Weights of a small GPT-style language model, trained from scratch on English Wikipedia: vocabulary 2312.
Each number is 50 + 15 x the weight over its row's rms, rounded and kept within 0 to 99. Layers, rows and columns count from 0. The size before them is the row's rms in percent of the matrix's.

# layer 2 attention query, 128x160, rms 0.128, rows 52-63,115-127, columns 0-159
107:25 45 53 56 42 29 53 32 64 61 84 59 36 90 35 72 65 63 82 32 51 53 72 61 54 68 62 41 47 42 48 69 42 37 24 68 21 20 55 50 60 57 41 68 39 64 39 45 55 51 19 38 45 50 26 37 28 51 42 40 57 57 41 69 34 45 51 62 54 41 47 69 46 30 55 50 06 30 33 31 29 72 82 53 38 50 59 50 32 41 44 50 50 51 25 56 55 76 31 55 44 62 70 48 63 60 43 67 67 46 50 25 49 45 49 37 41 72 32 51 43 25 34 50 49 31 38 60 47 46 37 32 68 34 61 46 55 45 45 46 58 20 52 59 49 56 50 42 35 57 15 22 72 31 39 59 65 74 53 46
108:39 56 43 40 68 40 59 40 41 43 42 57 40 61 58 55 76 98 62 52 62 31 21 69 91 71 62 34 54 68 42 12 57 52 54 37 43 14 54 46 34 49 47 71 33 37 54 42 46 81 82 27 53 60 47 56 40 55 50 59 45 65 48 35 39 45 57 44 53 44 66 15 44 53 53 29 73 56 27 42 61 16 47 33 38 39 35 82 35 61 34 54 58 46 48 47 65 45 35 41 59 67 54 93 61 32 42 56 41 61 44 60 65 57 72 55 39 63 53 41 68 36 64 54 33 58 37 68 54 33 56 47 21 35 59 58 50 60 58 58 35 52 56 45 43 24 17 56 74 66 68 53 46 58 59 63 50 61 59 52
124:61 60 51 54 45 59 44 51 65 50 33 49 58 32 61 23 53 54 27 66 63 34 55 57 73 45 74 35 68 69 34 49 70 57 52 09 57 30 56 58 70 48 50 51 36 41 63 62 56 72 37 42 41 58 73 48 27 34 46 38 50 50 51 09 25 45 47 22 63 65 59 21 30 50 35 57 73 74 50 59 77 41 40 30 63 68 42 57 68 49 78 49 54 71 54 46 61 46 32 31 68 73 62 50 31 56 25 45 50 82 40 46 59 27 76 52 44 25 66 53 66 68 64 61 40 52 44 29 58 62 44 44 49 58 29 62 24 62 45 32 41 67 60 53 55 73 45 33 29 52 66 34 19 68 74 39 46 45 51 30
086:50 66 43 60 36 37 75 57 62 55 57 63 74 45 68 37 48 40 53 83 47 66 61 46 37 35 34 37 41 72 44 57 62 75 71 46 60 45 40 41 19 38 44 58 50 56 67 51 65 29 69 67 45 62 46 26 51 46 70 50 24 23 62 67 41 55 64 59 42 73 63 56 60 62 59 84 36 51 29 00 54 67 54 40 60 61 54 56 64 56 49 47 39 51 29 44 23 72 63 43 46 47 57 52 48 60 46 23 47 52 36 10 27 52 38 61 64 51 49 62 50 56 40 47 79 60 07 54 68 47 36 63 33 64 61 81 48 35 38 27 38 41 40 31 52 73 39 52 47 49 40 25 65 26 74 34 60 50 52 43
129:30 45 35 28 59 58 50 32 30 50 53 54 63 43 70 42 56 65 48 41 60 42 56 60 56 46 39 38 76 55 69 72 65 60 39 27 64 48 47 42 67 55 43 26 40 38 51 51 54 76 73 30 26 48 55 47 20 14 49 34 41 92 61 14 51 53 59 24 58 53 53 31 30 53 55 49 64 79 45 52 69 11 44 30 66 63 44 25 45 56 59 49 70 32 69 40 53 29 64 55 45 53 43 51 54 58 59 52 56 61 66 46 63 34 76 85 71 67 39 45 41 41 60 69 48 52 53 85 53 54 47 51 47 48 31 42 36 64 63 58 56 61 50 41 50 49 21 28 23 23 59 48 30 46 49 63 46 58 66 13
144:43 80 48 74 57 37 61 21 61 47 47 70 51 48 50 48 80 42 38 42 48 39 55 52 63 36 55 39 22 69 57 71 57 31 71 33 39 29 42 08 37 47 60 50 53 28 49 58 46 84 60 14 41 63 44 36 37 22 60 38 47 45 65 39 50 40 41 45 37 32 44 30 41 57 56 38 31 84 74 52 46 62 75 44 69 61 62 72 52 43 76 63 65 39 31 39 51 35 74 39 57 60 34 38 39 49 36 47 45 59 36 48 54 65 70 66 47 40 52 49 64 64 40 55 62 82 69 58 60 58 20 45 40 66 46 62 41 46 45 92 34 71 57 40 75 22 27 47 49 63 76 48 51 40 68 52 51 39 58 42
108:45 99 50 70 50 52 44 53 25 25 54 52 36 30 48 19 50 62 77 47 37 32 24 58 54 60 88 57 38 38 24 72 62 38 37 57 42 61 31 28 47 40 60 62 68 71 43 30 66 60 50 40 48 63 70 55 33 35 47 36 69 59 53 42 55 52 42 12 41 29 35 41 27 74 36 29 21 44 48 36 58 33 68 51 47 28 58 51 54 51 42 48 68 72 52 79 71 50 72 52 56 38 46 29 38 42 27 53 33 50 59 57 45 35 53 52 43 68 56 41 50 57 36 58 49 70 52 57 41 50 43 25 43 73 52 60 35 21 65 72 41 35 61 25 34 41 71 59 51 45 74 67 34 52 50 52 53 46 58 27
109:27 26 63 28 35 27 37 30 47 80 67 46 78 55 69 84 59 61 71 59 73 42 22 55 85 53 53 50 56 36 49 34 50 43 12 54 66 16 63 27 52 66 33 48 51 40 50 36 63 43 41 33 56 49 60 30 40 44 47 37 21 41 59 22 59 48 81 43 62 55 38 67 56 49 57 35 62 49 69 39 34 45 49 56 52 61 15 57 69 34 58 43 43 30 47 84 69 29 55 68 48 69 47 37 42 27 62 59 55 51 63 56 57 62 52 52 52 38 60 36 55 66 34 36 45 31 41 56 45 65 50 32 46 57 40 42 26 63 32 47 61 53 55 47 63 53 20 38 50 67 29 24 41 34 48 54 71 41 28 25
101:57 66 45 60 65 22 30 26 39 20 57 53 29 40 50 49 83 54 40 25 45 66 00 54 61 48 63 30 58 70 40 52 40 69 43 32 43 54 42 53 48 64 57 20 86 52 56 46 50 22 40 69 52 51 52 22 27 49 53 40 55 49 44 59 50 34 35 28 29 24 60 53 41 62 14 32 47 50 43 67 50 56 29 66 57 64 60 42 35 45 54 72 68 52 68 32 50 42 59 57 72 48 52 32 49 44 71 58 48 73 44 49 59 28 50 72 61 38 72 57 60 81 60 20 52 47 25 51 38 33 49 42 47 24 48 48 30 61 66 33 59 60 55 62 41 60 45 49 20 54 67 72 47 46 64 42 57 63 61 27
110:32 97 56 47 61 38 35 49 56 55 52 43 30 38 53 24 51 55 63 57 72 22 50 58 31 81 58 37 68 63 31 61 38 67 35 56 15 48 49 32 64 73 47 47 39 37 56 15 33 51 79 37 58 49 62 59 43 48 54 41 77 47 65 30 52 31 43 68 33 85 61 58 28 22 54 63 43 61 57 58 61 45 36 64 48 51 33 52 70 48 55 54 36 55 56 33 60 46 62 55 73 61 25 56 75 18 68 37 43 57 72 39 46 57 78 49 49 32 37 50 46 69 36 45 25 58 62 55 65 56 35 46 20 59 37 60 45 32 17 53 46 47 67 79 29 50 42 63 40 62 58 69 32 58 54 63 55 53 41 36
108:23 28 33 48 53 28 70 71 54 39 31 42 58 61 62 53 33 65 41 40 79 41 52 75 56 35 67 71 54 52 68 64 39 59 43 55 37 73 49 59 43 65 35 78 59 49 20 51 62 53 66 36 68 44 70 34 16 44 71 64 41 58 60 44 65 61 56 31 77 52 61 60 37 52 20 22 44 63 49 55 42 26 38 27 39 48 60 44 36 58 62 44 24 42 52 81 45 51 50 85 73 69 52 50 40 57 47 42 61 42 40 49 77 59 67 70 63 35 41 66 53 70 55 27 55 39 42 70 69 26 72 58 68 73 65 48 36 36 46 64 45 83 61 83 63 34 61 50 65 43 46 57 35 70 35 55 56 41 55 62
115:39 71 64 50 26 43 60 63 35 23 70 44 44 52 49 27 53 58 66 61 63 43 35 52 31 65 45 61 44 49 42 33 43 47 68 54 30 25 37 50 54 68 50 34 44 64 58 43 64 49 42 63 55 48 51 50 48 30 27 28 38 63 29 49 45 21 66 40 41 68 51 50 55 64 83 38 34 55 22 42 36 43 41 58 57 78 59 24 59 30 71 39 52 48 51 41 62 05 49 32 60 25 54 27 42 16 18 61 57 41 44 53 53 62 77 63 50 36 64 29 51 71 24 59 63 49 48 54 19 30 53 48 49 50 31 39 53 52 58 51 53 39 05 44 45 48 35 61 31 77 67 75 35 43 44 66 55 51 87 49
100:39 62 43 50 21 48 41 38 68 67 49 46 47 29 37 47 29 50 36 31 52 53 54 54 67 32 13 44 36 34 66 45 53 53 51 69 54 37 63 62 33 23 54 66 49 68 58 42 44 29 51 59 36 46 52 47 64 39 44 37 38 46 60 36 59 61 63 59 65 91 46 44 72 32 99 55 49 28 53 29 47 45 38 32 49 48 32 29 56 33 28 44 63 56 41 39 40 49 35 40 35 44 59 07 34 29 26 41 62 67 69 55 14 68 43 41 53 47 51 74 41 41 60 24 51 37 73 36 58 43 43 43 53 27 36 54 94 31 54 42 41 67 46 49 32 47 54 78 45 25 54 69 47 57 34 67 62 31 50 52
101:66 39 17 56 73 37 42 47 62 57 53 88 47 73 47 80 72 77 71 53 41 49 63 48 49 60 61 55 64 66 67 39 23 41 58 56 51 60 56 53 37 58 49 52 54 56 33 64 58 50 33 64 28 37 56 44 71 41 58 78 77 60 58 54 38 71 61 38 29 36 39 82 51 82 48 50 47 38 48 45 26 54 53 65 68 60 66 76 80 25 28 88 46 43 32 66 56 30 21 69 31 45 35 64 47 72 42 75 27 41 50 41 42 32 35 42 66 34 57 67 53 39 35 38 40 48 48 49 64 30 62 42 55 43 43 67 78 41 41 52 43 37 63 86 38 42 49 54 33 57 50 40 50 46 31 62 54 67 50 33
104:28 23 46 31 39 67 45 71 49 48 61 60 68 56 32 79 53 80 57 62 38 48 45 64 82 68 59 34 50 63 68 32 58 40 86 57 43 63 54 31 20 56 41 57 42 39 58 66 66 72 67 54 37 78 22 32 59 31 44 52 52 45 63 45 83 66 25 48 33 44 46 43 36 22 31 31 54 56 69 49 60 43 50 45 53 44 74 50 28 73 62 33 43 27 43 51 44 22 54 79 36 61 55 49 49 68 56 37 31 67 68 52 47 79 66 53 54 45 57 50 48 66 60 50 44 79 58 72 40 44 44 54 22 67 52 52 37 62 50 58 63 53 70 53 65 37 48 62 74 49 45 47 11 59 52 20 47 31 68 42
118:39 30 69 08 32 29 32 39 62 58 63 41 44 47 57 40 40 46 34 53 61 37 49 46 57 53 49 58 59 72 32 57 62 64 33 50 34 48 61 44 43 52 49 50 48 35 61 44 54 48 56 11 68 56 67 44 30 56 27 63 31 62 60 22 57 77 67 38 60 55 64 16 19 29 47 32 46 50 41 63 38 38 57 26 26 57 53 43 51 67 82 39 59 68 60 63 58 07 74 41 52 54 81 51 57 33 31 55 65 53 59 49 60 71 44 64 24 62 64 13 59 68 63 43 63 40 53 39 43 62 51 48 54 75 38 59 52 61 38 36 44 72 41 46 37 61 47 31 63 18 77 42 32 37 50 34 55 36 67 57
090:43 47 45 26 44 61 49 47 30 18 70 47 65 47 67 67 41 47 39 23 62 48 83 44 52 14 38 45 37 82 41 30 28 44 29 78 31 72 47 55 39 21 42 59 44 53 38 41 45 33 51 57 39 66 62 58 31 33 68 37 30 43 54 42 26 35 68 43 65 36 72 44 20 46 55 57 30 44 29 23 42 56 49 19 27 35 49 23 49 45 60 25 50 57 59 38 36 67 35 57 17 39 44 49 23 56 61 37 40 46 63 39 30 62 67 45 48 31 61 57 50 13 35 53 35 51 63 38 60 48 41 72 60 57 71 60 43 50 50 37 29 47 39 38 50 32 71 52 74 60 39 49 44 51 58 30 51 23 42 59
116:38 24 55 56 44 45 68 44 50 88 54 52 55 33 50 58 69 38 43 25 39 63 38 32 52 34 89 25 35 67 42 65 44 37 36 65 59 33 61 93 50 52 47 56 34 58 49 48 27 37 49 57 65 57 38 43 54 45 59 56 64 50 57 48 44 52 66 49 57 34 49 63 14 55 50 35 92 35 32 41 58 47 61 39 41 47 77 77 43 18 53 32 64 15 48 33 62 19 48 63 55 37 42 87 50 56 29 74 55 46 47 54 48 48 40 55 69 39 50 42 47 69 42 36 38 39 45 69 32 46 53 56 69 55 32 57 41 49 47 58 55 49 21 87 50 29 44 62 45 34 72 47 36 42 48 24 33 41 46 77
147:47 28 51 52 67 41 51 17 49 52 45 46 58 50 80 37 65 87 46 57 32 17 54 51 66 50 59 60 47 59 50 49 79 64 59 37 55 31 50 41 49 60 48 64 40 35 53 64 56 59 50 30 39 62 39 40 49 40 83 22 72 48 49 40 61 44 35 56 36 65 45 18 63 43 79 30 45 57 71 49 22 28 71 58 28 50 57 66 79 59 64 49 50 47 56 50 50 58 46 19 60 61 68 41 57 28 15 56 47 46 52 65 45 57 38 52 45 57 44 54 63 75 47 53 48 75 83 59 39 71 50 38 52 21 54 64 28 34 35 21 47 52 30 37 35 50 52 23 42 37 44 26 10 68 58 49 50 29 39 33
101:45 56 50 48 42 30 46 63 61 57 39 55 41 62 49 59 75 23 83 43 77 61 59 54 65 40 57 26 65 62 49 32 71 52 61 20 57 46 45 40 37 38 52 67 30 58 84 54 65 78 54 53 66 56 36 52 49 33 46 40 70 34 38 48 71 56 58 09 33 51 31 68 46 54 64 60 51 28 63 38 28 60 50 44 54 50 53 51 58 40 55 25 60 66 90 52 48 42 31 41 52 42 51 64 35 55 33 51 31 49 40 50 27 72 53 37 79 47 67 46 54 21 73 60 46 54 78 40 82 49 17 43 68 49 47 67 42 59 23 42 68 73 36 54 26 63 37 50 49 81 36 72 34 46 55 67 49 48 75 53
114:51 52 38 61 32 39 37 44 54 59 34 50 51 45 47 48 23 42 78 41 57 47 52 43 57 50 66 28 31 37 41 35 32 42 36 52 50 64 34 56 61 76 47 49 64 36 57 44 35 61 35 82 64 65 40 46 52 71 85 71 31 45 42 60 69 48 75 70 39 60 59 51 77 27 65 57 69 40 54 27 78 61 50 50 35 52 41 37 46 49 30 56 69 58 82 81 32 50 65 58 61 65 33 58 42 64 38 43 34 53 49 19 90 42 52 42 52 84 59 57 43 11 43 59 40 49 35 73 69 19 47 36 50 84 61 60 77 53 51 53 58 58 49 66 42 54 24 52 38 57 50 64 43 41 47 57 82 52 29 42
101:54 30 53 85 44 51 47 43 59 34 68 36 31 52 33 85 65 28 50 65 58 68 11 38 67 43 56 61 39 23 48 52 26 64 39 22 57 52 49 43 54 44 66 24 39 71 55 29 17 48 46 60 59 28 42 55 32 53 40 26 50 12 52 48 40 27 55 42 38 65 51 46 45 52 47 42 51 52 52 48 59 64 45 29 57 85 61 42 36 54 52 76 36 71 51 30 51 73 60 70 57 34 67 55 35 45 38 42 60 67 41 49 66 32 67 67 39 40 40 66 37 50 57 42 56 47 69 54 49 46 67 35 31 56 46 15 29 63 30 81 49 58 63 67 29 48 46 63 27 77 27 79 41 58 56 50 42 50 27 58
129:36 55 57 47 56 44 72 26 66 45 57 54 44 30 46 58 51 81 16 32 52 33 65 71 74 84 57 44 94 59 15 55 50 51 54 64 44 36 43 34 61 45 33 47 22 18 70 40 52 49 56 41 60 47 59 74 34 33 53 42 47 45 47 50 47 33 35 58 72 58 61 32 25 51 35 39 39 53 58 48 36 50 56 35 61 56 52 40 57 80 99 42 68 72 61 59 29 44 71 43 45 42 57 32 40 41 74 47 64 31 51 31 50 69 44 66 62 52 26 31 51 76 68 69 51 65 45 54 44 56 61 27 59 66 39 41 64 29 55 63 46 74 71 39 60 47 24 45 33 38 62 66 36 46 46 58 60 48 57 61
100:10 53 54 47 62 63 64 62 26 57 64 46 29 43 43 38 58 13 43 56 52 66 32 64 49 54 37 38 61 62 66 62 42 46 62 29 47 55 37 76 31 45 32 45 09 60 69 62 65 45 40 47 56 58 54 42 35 43 63 53 48 31 50 22 55 63 35 61 70 51 59 23 68 53 45 67 32 74 27 58 60 47 33 48 48 66 42 58 37 45 64 16 52 68 64 66 38 39 59 31 56 94 44 27 34 48 59 51 68 29 51 45 43 25 73 52 55 34 45 60 43 55 33 74 41 82 40 72 40 50 37 31 61 39 60 47 43 48 43 50 54 40 31 56 75 35 54 75 36 25 74 46 22 51 48 73 33 32 57 68
115:50 48 53 46 56 50 37 68 63 65 51 15 64 71 59 52 40 44 30 75 35 39 61 43 71 87 41 54 75 64 39 38 46 54 72 40 31 24 55 42 40 42 41 53 70 61 41 32 68 40 65 44 77 59 55 28 61 29 39 72 51 64 28 58 65 36 37 49 50 49 48 41 27 50 46 46 50 58 45 53 64 48 52 55 73 63 26 79 51 36 52 29 60 21 50 32 64 44 68 49 14 61 40 45 57 53 47 40 53 50 47 48 35 87 65 51 59 58 60 09 73 65 46 40 55 53 60 48 26 71 48 46 53 70 42 31 31 75 47 55 54 39 31 62 84 24 40 57 41 33 45 62 20 47 64 44 31 17 43 60
# layer 2 attention key, 64x160, rms 0.109, rows 51-63, columns 0-159
103:60 66 59 57 40 27 55 70 53 41 53 45 43 65 58 62 71 67 39 61 48 12 63 41 45 45 38 66 47 31 24 40 49 62 43 74 44 49 31 57 46 74 35 47 35 26 62 30 72 39 55 48 43 51 56 40 36 48 32 18 46 65 54 58 36 39 59 57 52 34 28 51 37 68 32 69 50 48 71 56 60 61 33 42 50 60 59 60 75 62 66 47 72 68 84 62 58 44 35 42 50 69 24 35 36 77 39 43 57 56 26 52 41 64 50 81 52 46 36 69 44 63 38 50 39 65 56 68 61 56 74 49 53 69 41 75 34 76 15 29 46 59 77 40 56 51 71 63 60 58 44 43 67 34 68 66 39 74 75 10
105:78 74 40 71 57 54 43 71 47 32 32 70 55 37 89 29 46 63 36 46 63 36 47 73 58 50 30 63 67 39 63 44 41 33 54 59 55 64 16 71 58 45 52 35 72 64 67 52 61 78 61 54 38 49 55 58 22 58 47 47 62 48 33 30 31 66 47 65 26 42 42 40 27 57 71 49 38 36 58 54 57 65 61 59 74 73 38 47 35 37 28 76 39 58 56 58 57 51 57 40 68 56 59 58 59 63 52 42 30 52 58 47 38 80 39 59 46 53 32 44 56 30 64 74 25 28 47 48 34 56 58 51 53 34 48 68 34 07 55 59 11 62 59 20 49 57 76 61 62 52 67 56 75 57 39 34 35 48 20 48
104:38 57 48 58 50 43 47 51 39 27 23 53 47 36 61 27 33 31 65 40 42 46 61 37 56 40 63 44 74 52 33 45 46 17 45 26 53 75 51 59 70 43 50 28 47 53 65 50 52 52 51 67 57 70 57 62 35 37 41 75 47 76 32 58 55 52 62 53 76 55 45 64 31 42 52 27 59 35 65 48 39 68 33 54 53 61 31 86 48 66 73 64 55 72 54 64 58 43 56 49 38 35 55 44 42 70 54 24 95 71 42 61 73 28 47 78 45 74 49 59 49 57 53 44 47 61 21 33 69 48 36 84 64 81 46 42 67 61 21 52 39 76 56 63 69 63 74 70 59 17 54 39 47 38 48 31 58 61 29 45
105:63 35 08 50 74 61 51 35 48 41 46 61 46 63 54 57 75 57 66 45 51 54 45 56 35 48 63 76 41 68 46 52 57 39 56 54 34 62 38 41 29 38 52 30 73 35 62 59 51 50 53 48 54 50 47 13 39 68 39 44 52 46 31 57 85 63 39 57 34 49 21 56 44 87 29 47 42 53 88 37 50 24 68 71 35 41 63 58 60 57 29 53 46 44 55 57 37 30 48 23 66 42 40 64 69 32 79 37 47 53 38 45 60 56 56 61 51 62 53 57 43 77 28 35 42 39 44 50 37 25 32 52 14 44 23 45 47 70 28 32 23 62 59 33 75 43 37 48 45 59 47 65 64 61 25 43 36 21 50 81
102:51 20 57 55 79 63 28 35 40 49 50 69 32 45 50 61 39 43 44 44 58 41 27 41 32 44 37 51 36 32 48 40 43 51 40 76 36 79 34 63 46 41 39 41 23 27 37 58 36 59 28 35 29 28 61 45 54 36 24 75 55 68 43 54 23 38 49 40 68 31 56 52 54 65 45 43 50 60 65 49 58 56 48 68 56 60 23 48 40 47 44 93 33 70 29 41 50 43 14 58 19 24 41 52 41 69 38 39 53 53 54 64 31 70 63 50 39 24 30 77 60 46 61 54 57 60 41 47 05 32 45 55 60 46 44 46 48 39 41 52 24 44 40 60 53 42 50 57 55 48 37 60 30 52 36 26 04 52 32 54
119:54 60 46 62 49 83 49 66 27 58 42 47 39 36 56 39 37 17 66 84 47 54 42 66 43 53 33 67 48 55 48 41 64 62 52 54 60 40 33 58 69 64 62 57 47 49 60 70 58 43 48 63 65 62 38 37 54 82 63 45 50 45 32 69 28 63 38 48 57 53 62 44 46 52 39 45 51 20 72 46 11 28 42 79 61 89 43 50 33 53 25 38 26 33 74 43 55 32 69 65 19 33 35 66 55 27 56 29 55 38 46 64 36 56 62 56 48 64 53 49 76 68 47 34 39 63 42 19 50 52 61 36 60 88 37 42 87 41 51 53 67 52 36 77 38 48 41 43 32 44 38 34 36 49 47 44 67 30 39 26
124:61 31 55 53 45 37 60 39 52 77 61 67 46 56 42 51 49 45 18 52 88 57 45 60 47 65 46 31 50 54 78 40 64 34 59 46 50 29 40 68 75 97 49 46 47 44 13 43 74 33 56 19 58 47 37 56 55 39 45 53 60 36 48 40 82 33 52 49 49 59 71 65 13 37 76 66 44 29 25 82 38 65 68 37 48 53 58 47 46 61 47 51 54 47 59 54 60 57 11 57 60 53 36 46 72 40 30 65 49 37 56 74 66 34 69 34 57 59 64 40 42 66 34 50 67 55 71 53 58 52 31 40 62 52 31 55 65 45 60 38 34 27 67 66 26 69 60 74 45 43 37 46 33 60 22 58 69 39 48 46
104:37 63 66 38 84 64 45 44 55 57 61 21 61 65 59 43 32 39 22 28 40 59 80 53 63 25 43 55 42 31 45 77 52 79 52 27 42 34 76 53 54 56 59 73 66 50 27 62 51 44 43 55 70 57 35 65 45 53 55 44 48 42 66 59 35 41 51 64 57 53 80 54 51 28 76 54 50 78 70 80 43 45 79 36 53 86 47 75 64 50 36 50 65 47 43 39 55 92 38 35 58 40 59 31 47 49 53 51 66 54 38 33 71 04 35 60 45 79 47 46 44 64 74 79 35 38 34 42 66 39 52 49 71 47 61 50 36 36 51 39 45 34 45 41 64 39 34 46 41 62 34 40 38 48 43 34 40 40 58 59
110:25 60 35 32 60 65 48 40 56 42 50 57 54 59 68 49 51 61 57 38 66 63 44 45 38 44 63 32 50 57 44 52 67 60 45 40 51 56 85 68 24 56 74 47 46 27 13 23 64 59 51 82 59 32 41 68 34 37 49 35 71 65 48 62 67 47 19 35 68 47 54 50 50 44 48 21 33 43 50 53 61 54 50 59 30 48 34 47 61 58 61 45 22 46 30 81 46 53 39 61 78 65 58 46 08 66 48 46 30 43 71 39 59 52 42 42 42 49 43 45 27 28 68 28 50 42 55 70 36 60 88 18 44 25 57 54 41 62 47 54 47 68 76 82 56 44 66 64 57 59 48 48 24 33 24 50 42 39 63 23
106:56 49 05 53 65 45 36 44 51 96 64 38 25 76 59 45 36 64 40 56 49 60 35 20 39 49 37 49 61 80 53 32 44 52 49 57 27 48 48 64 65 53 63 50 32 63 75 43 63 39 34 45 54 39 51 68 73 52 60 58 38 40 43 47 46 36 55 47 37 57 56 41 34 55 45 64 48 61 32 33 49 65 64 56 51 39 62 50 41 56 49 44 53 51 40 45 30 47 40 11 48 36 62 49 37 69 73 59 68 17 64 36 56 38 36 30 33 52 49 40 55 72 31 75 45 09 72 40 46 29 47 29 61 61 46 76 37 66 57 74 71 39 54 45 37 75 43 66 32 67 48 17 63 53 66 54 41 86 35 31
109:74 83 47 61 41 13 63 37 55 57 39 40 62 38 41 45 61 55 81 64 57 45 64 80 42 45 67 86 59 49 53 25 69 74 55 42 35 56 37 66 35 64 52 73 51 44 53 62 47 32 52 62 42 49 68 43 10 45 37 53 56 31 53 65 15 50 35 55 41 47 36 64 44 52 47 44 49 54 76 58 41 50 52 65 32 42 29 70 54 36 68 43 43 53 76 52 66 34 45 56 59 50 51 77 24 56 53 27 58 45 53 86 08 23 36 53 38 52 39 60 41 16 68 58 56 60 45 43 60 59 42 78 28 47 65 50 29 33 42 71 41 60 50 46 46 37 84 41 35 63 70 57 50 45 56 56 52 49 62 73
107:52 37 90 38 53 62 58 51 30 71 50 37 39 53 37 21 73 65 73 49 28 30 50 45 42 17 30 35 72 40 79 36 47 43 46 33 47 51 60 59 69 45 58 46 32 53 44 48 53 69 57 62 33 51 35 93 63 39 54 42 38 70 50 68 45 69 47 45 29 49 58 47 56 52 58 35 54 62 31 61 99 46 43 58 34 45 39 70 63 51 38 41 62 53 45 52 36 78 51 35 53 72 42 60 65 40 35 42 57 82 30 56 56 37 26 63 56 28 59 59 35 38 43 53 84 52 41 34 48 37 49 48 57 61 63 50 47 59 35 39 47 13 63 55 41 34 71 49 31 68 75 69 38 37 39 41 82 57 43 71
107:34 81 68 61 37 45 51 12 68 35 35 54 48 34 46 80 50 47 53 32 70 51 26 30 67 59 61 56 57 48 48 59 37 52 51 50 44 42 60 49 67 36 40 60 41 34 24 03 12 52 48 58 62 37 57 53 71 49 54 40 63 67 58 42 53 41 28 59 44 51 48 56 43 44 67 35 48 60 33 37 76 60 32 29 47 28 67 12 40 46 56 66 23 51 63 46 34 74 46 53 44 51 70 31 34 35 72 54 50 30 44 36 48 61 50 41 29 74 23 63 68 53 24 46 47 43 21 68 66 40 39 56 29 74 48 34 47 50 49 70 42 37 22 58 54 53 71 61 58 81 36 50 53 39 65 53 61 37 44 75
# layer 2 attention value, 64x160, rms 0.093, rows 0-1, columns 0-159
100:67 37 45 34 54 45 47 55 87 51 59 48 59 20 53 40 49 55 50 38 56 32 96 16 44 47 53 57 55 45 60 76 19 54 28 53 28 28 35 91 34 35 60 57 52 58 52 45 49 70 39 60 70 56 53 50 41 48 63 55 50 68 49 42 67 74 50 23 44 53 57 67 62 55 34 40 73 42 72 49 64 43 31 30 32 39 59 42 46 53 48 26 45 60 71 37 60 68 67 30 48 48 30 75 75 37 22 80 46 62 55 51 52 73 44 48 35 47 61 45 48 30 67 43 40 30 58 36 54 65 34 86 56 27 24 49 58 56 57 75 41 52 59 31 19 51 56 55 75 55 45 56 36 37 40 44 40 72 45 46
101:72 39 53 18 67 41 58 58 65 54 51 39 42 61 45 31 36 50 73 72 40 62 42 63 31 99 53 48 33 72 44 32 40 51 63 59 61 44 10 64 57 05 37 68 49 62 61 79 30 34 54 57 66 59 70 37 51 42 41 26 72 67 57 43 52 53 58 37 76 44 29 64 45 57 61 27 45 56 61 47 33 58 64 68 79 69 51 49 24 60 78 40 35 31 56 33 47 70 37 38 32 41 38 63 51 52 74 37 42 50 40 61 49 30 50 24 55 50 53 58 44 57 34 41 66 35 39 45 62 73 28 68 66 50 56 39 69 55 41 49 75 23 43 44 26 48 51 38 64 34 55 42 71 50 51 58 71 58 54 49
# layer 2 attention output (transposed), 128x160, rms 0.733, rows 0-1,64-65, columns 0-159
087:65 22 74 57 62 74 56 47 30 36 36 65 48 33 48 21 46 11 61 56 54 99 73 55 62 57 56 49 45 34 35 49 62 39 70 39 47 51 59 49 64 61 38 28 39 28 71 57 71 65 48 56 50 40 34 55 52 37 58 26 26 45 67 38 49 67 50 48 27 19 51 27 67 62 57 33 42 65 32 81 56 40 59 52 62 24 78 27 75 43 64 38 38 46 60 57 62 38 38 32 76 52 77 45 47 50 54 36 56 49 47 56 66 49 47 36 67 47 34 34 45 31 59 51 57 55 24 34 56 58 81 45 13 59 35 50 50 31 42 76 43 58 40 70 56 50 63 45 49 46 43 41 48 48 69 24 30 38 52 37
092:47 50 55 62 66 52 54 57 61 35 59 16 57 23 44 78 24 39 64 42 73 65 51 27 54 44 67 67 61 41 41 58 42 62 25 23 27 37 32 57 40 47 40 30 56 27 46 34 61 52 37 17 48 49 51 37 22 66 58 52 39 12 62 54 52 44 29 61 47 51 41 45 43 42 49 50 32 47 43 49 56 40 75 41 43 22 34 41 65 35 42 62 49 22 59 78 60 66 56 58 73 60 62 51 67 69 44 21 68 34 27 45 18 65 44 53 42 63 38 58 73 46 53 88 35 63 57 54 19 57 45 35 51 77 49 46 61 47 40 70 51 64 55 56 35 60 60 57 48 43 41 87 46 63 49 83 46 27 36 56
106:59 42 44 42 39 55 56 48 39 34 83 50 57 61 67 60 61 50 45 32 58 19 13 53 50 71 19 43 50 60 72 35 49 65 55 59 58 26 50 37 41 65 65 55 81 50 69 31 48 44 34 39 42 48 55 57 76 52 45 75 79 40 31 55 52 12 32 52 64 56 51 41 35 42 65 62 61 49 47 49 37 50 20 48 35 50 25 77 48 52 49 63 20 23 46 42 46 73 47 63 37 39 49 46 42 47 50 50 45 50 46 29 34 43 78 54 49 77 72 64 28 54 32 52 43 48 48 68 43 16 23 57 56 41 63 48 44 58 45 16 68 26 30 43 41 39 52 62 62 81 53 72 58 77 19 55 63 39 59 68
104:43 40 31 38 33 79 47 42 22 64 52 87 55 41 44 31 82 56 50 54 44 14 65 66 36 41 51 21 55 65 41 48 75 39 52 67 67 65 77 46 68 63 55 71 17 68 49 61 14 58 47 80 34 54 32 49 71 53 48 54 62 54 72 48 52 76 65 51 44 48 60 53 55 49 47 43 66 48 57 51 51 59 22 63 62 52 49 45 81 55 49 36 64 65 67 34 61 22 63 46 45 40 38 49 47 41 50 64 41 78 53 31 67 33 67 46 40 37 55 30 39 60 64 26 53 51 58 48 54 38 53 35 78 31 54 64 41 47 50 28 26 55 49 37 62 36 53 61 60 62 56 17 33 41 64 12 59 68 58 40